From a checkpoint of a small transformer trained on Wikipedia.
Architecture: LayerNorm before each block, biases, tied embeddings.
Training: a variant of Muon for these matrices, 5016 steps.
Each number is 128 + 24 x the weight over its row's rms, rounded and kept within 0 to 255. Layers, rows and columns count from 0. The size above them is the row's rms in percent of the matrix's.

# layer 6 MLP down (transposed), 192x64, rms 0.496, rows 31-55, columns 0-63
size [ 88  70 112 103  92 106 104 100 103  96  79 116 108 114  88 130 114  88  92  64 143  92  86 108  93]
[[152 134 160  75 168 134 125 112 137 122 114 110 145 150 122 125 149 147  97 106 140 111 112  87 160 151 113 143 171  65 110 146 149 155 126 152 165 156 102 123 137 110  91 141 132 142 118 131 106 122  90 123 111 122 169 109 161 136 136  77 125 107 152 126]
 [150 118  97  98 123 149 133 116 140 140 120 123 121 101 136 123 119 130 157 116 124 146 140 111 152 141 109  81 123  87 130 101 173 130 162 130 101  90  83 100 105 173 123 152 135 155 120 157 113 117  99 152 108 136 176  70 113 168 123 140 148 153 127 160]
 [124 129 103 103 145 120 120 132 164 118 168 150 152 125 135 134 142  86 111  98 118 124 117 111 123 129 120 176 129 150 144 129 143 106 125 104  50 119 132 126 137 133 111 115 131 142  94 161 110 142 111 173 137 134 158  99 126 115 194 156  74 148 148 114]
 [ 93 155 116 132 147 130 134 112 132 102  88 117 145 143  92 134 137 103 166 155 112 115 107 131 140 115 157 112 127  76 141 144 156 134 180 121 133 133  88  92 134 126 155 163  80 125  92 155 132 133 141 144 101 164 191 128 109 115 128 105 155 117 116 109]
 [120 126 143 129 167 127 139  87 156 150 134 113 116  84  97  99 134 124 141  87 147 118 111 155 139  88 148 128 125 128 117 144 136 147 192  80 126 134 129 127 153 104 131 119 129 148 123 121  70 125 127 148  99 158 161 136 129 187 129 111  88 145 156 118]
 [149 138 186 155  99 139  96  80 160 110  79 165 175 143 133 124  87  97 118 154 133 138 128 120  97 145 143 142 133 123 141  74 100 110 127 130 122 126 151 168 118 151 109 123 117 106 100 145 143 148 113 123  98 123 121 126 139 128 173  92 118 146 142 136]
 [ 98 138 108 112 133 129 155 107 116 132  99 139 110 128 113 148 135 128 115 113 135 111 120 120 129 121 141  79 174 159 141 146 137 109 153 122 123 104 120 116 141 137  95  96 115 131 147 178 127 105 158 181 190 112 137 124 145 124 120 117 147 145  42 149]
 [120 114 143  66 166 119 161 141 141 117 168 110 154  97 130 117 137 173 155 120 125 163 145 129 101 136  91 110 106 120 105 129 146 136 114 160 139  99  98 128 142 101 117  67 120  90 122 146 159 130 124 120 172 153 126 123 180 113 129 111 125 113 139 147]
 [113  97 165 151 134 164 108 145 160 120 155 142 119 137 105  59 130 121 177 135 118 161 161 113 110 122 107 100 188 132 129 101 125 148 128 101  99 178 123 111 158 142 147 119 127 137 145 135 132 129  99 136 125 122 140 109 132  95 125  82  97 115 148 109]
 [107  92  90 104 120 156 129 125 120 109 117 120 113 156 124 119 118 130 137 157 119 128 129 156 165 107 115 121 127 178 126 149 124  57 124 123 164 147 119 130 143 145 147 111 120 105 152  77 101 132 120 130 110 152 138 178 100 137 160 144 146  91 189 131]
 [131 138 175 199 161 136 150 121 117  91 143 152 105 122 119 119 144 131 131 144  80 130 153 119 115 150 137 165 158 101 122 142 147 124 143 109  91  99 131 149  59 108 145 141  91 119  99 106 122 135 132 137  93 104 158 145 124 149 100 136 102 123 131 123]
 [153 140 141 129  92  93 113 130 148 105 120 158 147 155 126 145 169  97  82 173 117 146  98 111 140 127 156 164 160 148 136 129 131 149 142 153 160 122 135 139 108  83 133 119 116 134 118  77 115 175  82 109 115 138 121 107  95 123 128 175 128  98 122 113]
 [107 125 124 137 130 108 138 162 164 113  95  96 114 146 123 159 125  78 134  95 172 153 139  98  91 121 115 155  98 156 173 131 167 137 150 116 114 121 113 169 125 131 141 137 135  97 139  97  92 143 103 119 110 132 127 127 122  90 134 154 100 105 169 169]
 [180 142 123 135 138 115 127 121  78  98 118 124 143 126 124 137 168 104 110 116 150 119 127 141 138 158 160 149 103 134 156 107 126 115 158 108 162 102 157 124 113 142 156 129  83 138 116 101 120  95 126 115 138 111  79 142 130 108 108 110 143 210 157 106]
 [154 134 160 118 159  74 132 121 132 140 157 139 166  98 124 134 144 151 112 145 129 148 103  96 160 141 147 133 148 106 163 153 101 132 102 152 153 140  83  72 102 117 124 118 157 152 109  96 120 135 115  95 107 119 109 108  79 138 137 160 102 141 125 161]
 [131 169 114 119 128 195 131 153 123 139 105 179 113 103  93 126 138 135 118 144 129 137 135  85 141 101 165 123 103 144 143 106 140 131 162 144 144 125  85 101 139 142 111 120 112 116 117 154  93 143 103  89 158 108 163 128 115 172 124 134 112 119 144  72]
 [147 140 162 130 124 119  75 138 125 148 106 149 135 148 137  87 127 113 102  91 129 164 131 139 130 121 133  96 153 100 110 158 115 132 119 167  87 135 117  87 154 133 133 127 148 166 110 155 119 195 104  71 139 135 163 115 130 126 151 117 125  92 110 122]
 [ 96 137  99 123 132 187  84 106  99 168 147 113 112  78 142 164 104 153 137 161 146 155 103 143 152 104 143 121 108 115 108  85 103 132 110 169 168 117 119 124 154 108 132 136  92 125 141 148 108 115 110 140 116 132 133 120 157 126 132 138 169 163 147 117]
 [133 183 156 146 118 138 111 164 125  94 119 130 139 147 126  89 144 104  83 148 131 138  93 114 122 121 120 140 149 165 179 130 103 107 122  66 125 128 114 121 122  89 148 148 144 149 142  87 121 104 156 136 132 127 173 148  93 151 124 116 129 124  83 143]
 [137 125 121 132 171  90 121 122 125 145 116  89 125 156 154  80 100 132 163 160 128 104 109 150 118 144  85 132 133 134 132 142 132 121 186 101 118 129 125 135  77 120 118 155 128 135 144 143  94 166  95 128 162 100 146 138  68 153 148 131 161 125 112 133]
 [134 155 181 105  83 151 124 157 101 178 131 126  83 131 189 117 132 125 125 118 121 115 131  96 120 123 115  78 161 163 112 113 143 155 114 157 137 123 138 108 124 129 100 106  92 123 174 125 148 158 120 128 105 118 110 159 112 127 144 129 123  95 149 156]
 [144 147 158 150 148 103 128 103 159 133 151 106 183 135 149 113  94 143 112 139 111 157 140 114 127 132 124 113 131 113 131 101 136 135 131 116 146  82 152  66 142 107 126 117 102 158  96 138 102 104 155  82  98  93 113 152 146 167 160 156 155 129 140 100]
 [117 122  93 153 121 133 185 166 154 122 117 118 125  95 145  93 166 123 165 139 126 126 127 152 113  94 106 103  99 119 135 166 126 117 140 114  73 182 171 101 114 147 144  81  99 113 124 120 114 146 138 147 155 112 142 120 135 161  98 140 140 117 135 139]
 [176 137  86 147 124 188 136 164 116  76 155 125 123 134  86 134 153 148 124 121 162 114 128 107 128 147  65 160 117 172 138 157 129 135 138 120 103  94  87 136 120 103 130 125 117 153 117 100 127 125 148 135 130  89 109 126 147 148 142 103 125 148 127 140]
 [157 175 144 124 135 126 136 116 115 123 151 173 150 141 122 130 103 178 101 122 104  88 141 102 114  86 125  92 139 106 164 142 114 104 127 107 146 115  88 107 119 134 136 112 142 135 109 132 121 151  85  96 166 125 152 101 158 126 128 185 124 145 131 174]]
# layer 6 MLP up, 192x64, rms 0.445, rows 32-55, columns 0-63
size [ 86 113 103  97 100 103 119 101 102  76 102 107 103  81 120 106  98  98  72 109  93  87  95  97]
[[142 120  98 102 117 115  97 124 106 161 158 128 108 131 120 154 154 141  88  99 119 125 138 119 112  90 171 168 142  97 125 115 108 122 160 148 102 161 118 198 117 117 102 142 130 136  74 116 168 121 170 143 128 130 130 110 108 137 165 141 135 112 159 124]
 [104  92 127  97 119 169 136 110 153 153 116 123 131 114 146  92 141 100 121 132 114 178 131 141 144  81  79 120  96 109 127 113 153 117 105 122 144 131  94 149 136 135 101 137 151 161  92 146 165 112 144 151 152 121 138 113 157 108 176  95 104 135 172 147]
 [143 148 149 116 153  99 128  89 135 127 109 132 180  93 177  83 113 129 144 139 151 108 148 168 128 111 166 109 108 124 153 140 117 156 170  79 112 118 105 134 174 124 138 136 127 123 131  87 110 104 115 121 107 129 120 139  93 125 130 162 168 101 106 122]
 [158 103  85 128 130 143 127 106 129 110 156 109 120 122  99 126 130 150 129 126 104 132 105 109 115 100 106 131 148 109 192  89 134 116 114 104  94 128 143 170 146 164 117 153 141 108 143  78 135 187 168 145 143 117 123 141 157 126 127 165 109 145 107 166]
 [128 172 119 119 147  92 117 124 129 174 105 104 127 126 122  89 125 157 163 116 139 135 166 161 123 130 144 128  93  88 144 100  88 151 103 123  97 179 106 149 143 106  85 104 116 107 130 130 127 147 170 178 140 137 156 123 130 127 120 127 155 150 119  93]
 [108  88 152 117 120 153 106 159 124 118 142 108 102 135  74 101 144 140 149 131 110 163 137 100 107 131 151 117 115 108 152 123 122  61 112 130 153 131 106 141  89 153  84 111 136 146 120 140 150 143 129 147 174 121 169 171 116 103 125 130 149 105 109 167]
 [143 158 133 173 126 164 112  65 147 154 100 155 168 134 163 143 117 101 133 126 126  91 120 146 141 124 106 124  99 132 116 165 107 122 117 178 108 162  92 117 119 106  95  88 136 178 143 115 143 123 123 129 100 116 115 167 129 108 126 113 141 124 146 148]
 [112 122 130 102 114 152 116 127 122 155 134 109 141 136 144  91 161  83 113 133 138 149 159 176 107  99 111 128 175 122 114 124 127  96 121  95 154 159 160 104 142 104 131 146 132 126 111 121 111 144 161 160  73 132 136 157 124  64 151 105 133 160  96 120]
 [ 89 177 122  97 152 113 148 131 111 114  92 119 168 131 134 139  84 156 129 167 142 113 143 122 149 128 129 134 158 142 117  88 108 110 138 115 149 138  74 176 155 103 133 115 138 125  90 106 121 147 170  90 148 134 106 129 113 108  91 136 150 111 147 156]
 [150 153  90 145 127 138 107 142  85 158 137 156 156 157  87 160 133 122 145 131 114 127 154  97 114 129 162 165 133 183 103 138 121 114  95 142 151 171 122 117 104 148 151 147 125 148  50 128 139 100 165 100 141 143 143 120 120 128 117 129 121 140 125 123]
 [121 124 142 116 169 163  64 133 110 132 108 133 135 121 153  70 110  87 135 124 150 114 140 146 129 136 147 133 131  98 148 171 128 150 139 135  86 138 120 145 170 134 146 125 136 137 108 116 151 149 114 108 111 108 143 139 142 111 148 106 154  47 110 145]
 [ 97 111 154 101 179  91 109 105 132 167 111 148 133 157 160 133 102 106 143 149 129 115 107 133 125  92 115 133 152 121 162 119 169 108 164 119 133 133 120 136 151 171 116 148 111 127 117 119 146 114 141 129 157 104  93 107 171 114 130 155  86 136  71 151]
 [130 143 181 117 147  88 150 128  68 142 142 151 144  88 125 133 128 120 106  91 137 134 150 158 141 109 137 101 162 148 128 132 154 125  85 138 131  88 128 125  74 196 142 130 125 131 140 134  99 130  95 117 120 138 142 141 161 151 102 107 107 139 130 108]
 [115  75 151 111 173 148 134 117 149 132 185 132  80 155 117  95 164 145 137 131  95 125 112 107 168  83 110 129  88 112 134 109 108 130 130 131 131 134 126  95 105 143 117 181 123 146 117 157 150 157 128 104 103 126 130  99 161 106 106 132 144 142 147 121]
 [108 138 171 116 137  90 121 106 110 117 107 127 120 134 152 126 120  94 113 138 160  71 121 114  94 139 139 106 151 120 126 165 153  72 148 139  78 120 141 132 123 120 166 130 124 125 114 103 135 127 155 127 159 101 170 179 179 125 105 117 158 136 146 134]
 [112 143 127 106 144 161  82 103 115 130 119 134  96 145 121 128 151 103 126 132 119 122 149 121 185 138 205 121 156 127  91 124  96 154 117 102  92 153  81 136 177 147 127  91 108  95 134 128 117 113 112 126 112 156 151 129 152 115 121 133 116 101 113 148]
 [144 127 144 124 125 152 129 128 134 141 187  69 107 167 110 149 120 135  91 175 113 164 153  89  90  75 148 135 136 124 135 111 115  83 119 124 173 161 161 120  95 135 135 153 135 109 154 114 145 122 110 122 152 126 125 137 137 127 122 105 121 128  88 127]
 [120 130 155 197 117 137 119 153 121 138 157 174 151 142 134 136  91 135 135 114 117 132 131 109 114 112 103 120 124 128 128  99 123 145 115 133 108 138 125 116 137  98 153 114 111  88  98 114 143 161 175  84 156 136 172 113 150 169  65 147 123 114 154 104]
 [154 123 100 105  94 136 139 105 175 125 147 121 121 131 123 118 122 141  87 100 200 114 136 116  99 129 151 113  96 109 168  87 107 100 122 104 130 137 118 137 146 123 116 110 135 130 148  94  71 138 155 122 106 123 103 140 155 167 122 151 171 148 152 129]
 [120 157  83 116 147  95 106  86 124 156 125 110 106 137 122 120 129 121 110 115 120 147 161 151  70  99 101 144 107 143 143 148 129 133 111 129 140 136 127 157  89 193 139 164 107 128 122 101 142  76 137 110 146 140 158 171 155 108 146 139 125 142  94 136]
 [131 130 103 112 163 104 112 110 112 145 150  99 109 109 142 161 156 116 113 124 152 179 111 176 133 117 152 135 135 111 124 119 102 102 165 110 151 173  95 124 163  89 130 133 123 119 127 100 153  91 165 149  72 101 117 146 110 141 145 144 149 108 158 149]
 [120 135 129 113 118 154 175 113  99 172 126 154 157 123 130 177 100 122 147 143  82 122 127  87 162 138 121 117 124 170  88 133  80 126 109 138 182 115 153 131 123 130 110 151 139 102 121 136 157 103 130  79 135 166 123 127 116  91 138 115 132 152 122 146]
 [148 148 135  88 113  96 131 104  96 121  93 141 149 124 144  89 130 108 139  94 159 124 126 121 155 117  96 168 105  66 168 136 137 121  74 137  75 166 142 143 119 130 141 129 156 120 164 111 120 157 139 124 134 143 108 132 152 104 116 121 141 138 110 168]
 [143 156 179 134 148 134 141 117 108 136 132 144 158 158  85 175  88 163  96  88 113 132 122 125 131 111 112  71 115 101 164 161 129 134 111  80 138 116 103 127 132 118 118 125 109 101 143 154 114 139 133 115 110 147 170 101 168 146 140 145 104 103 135 135]]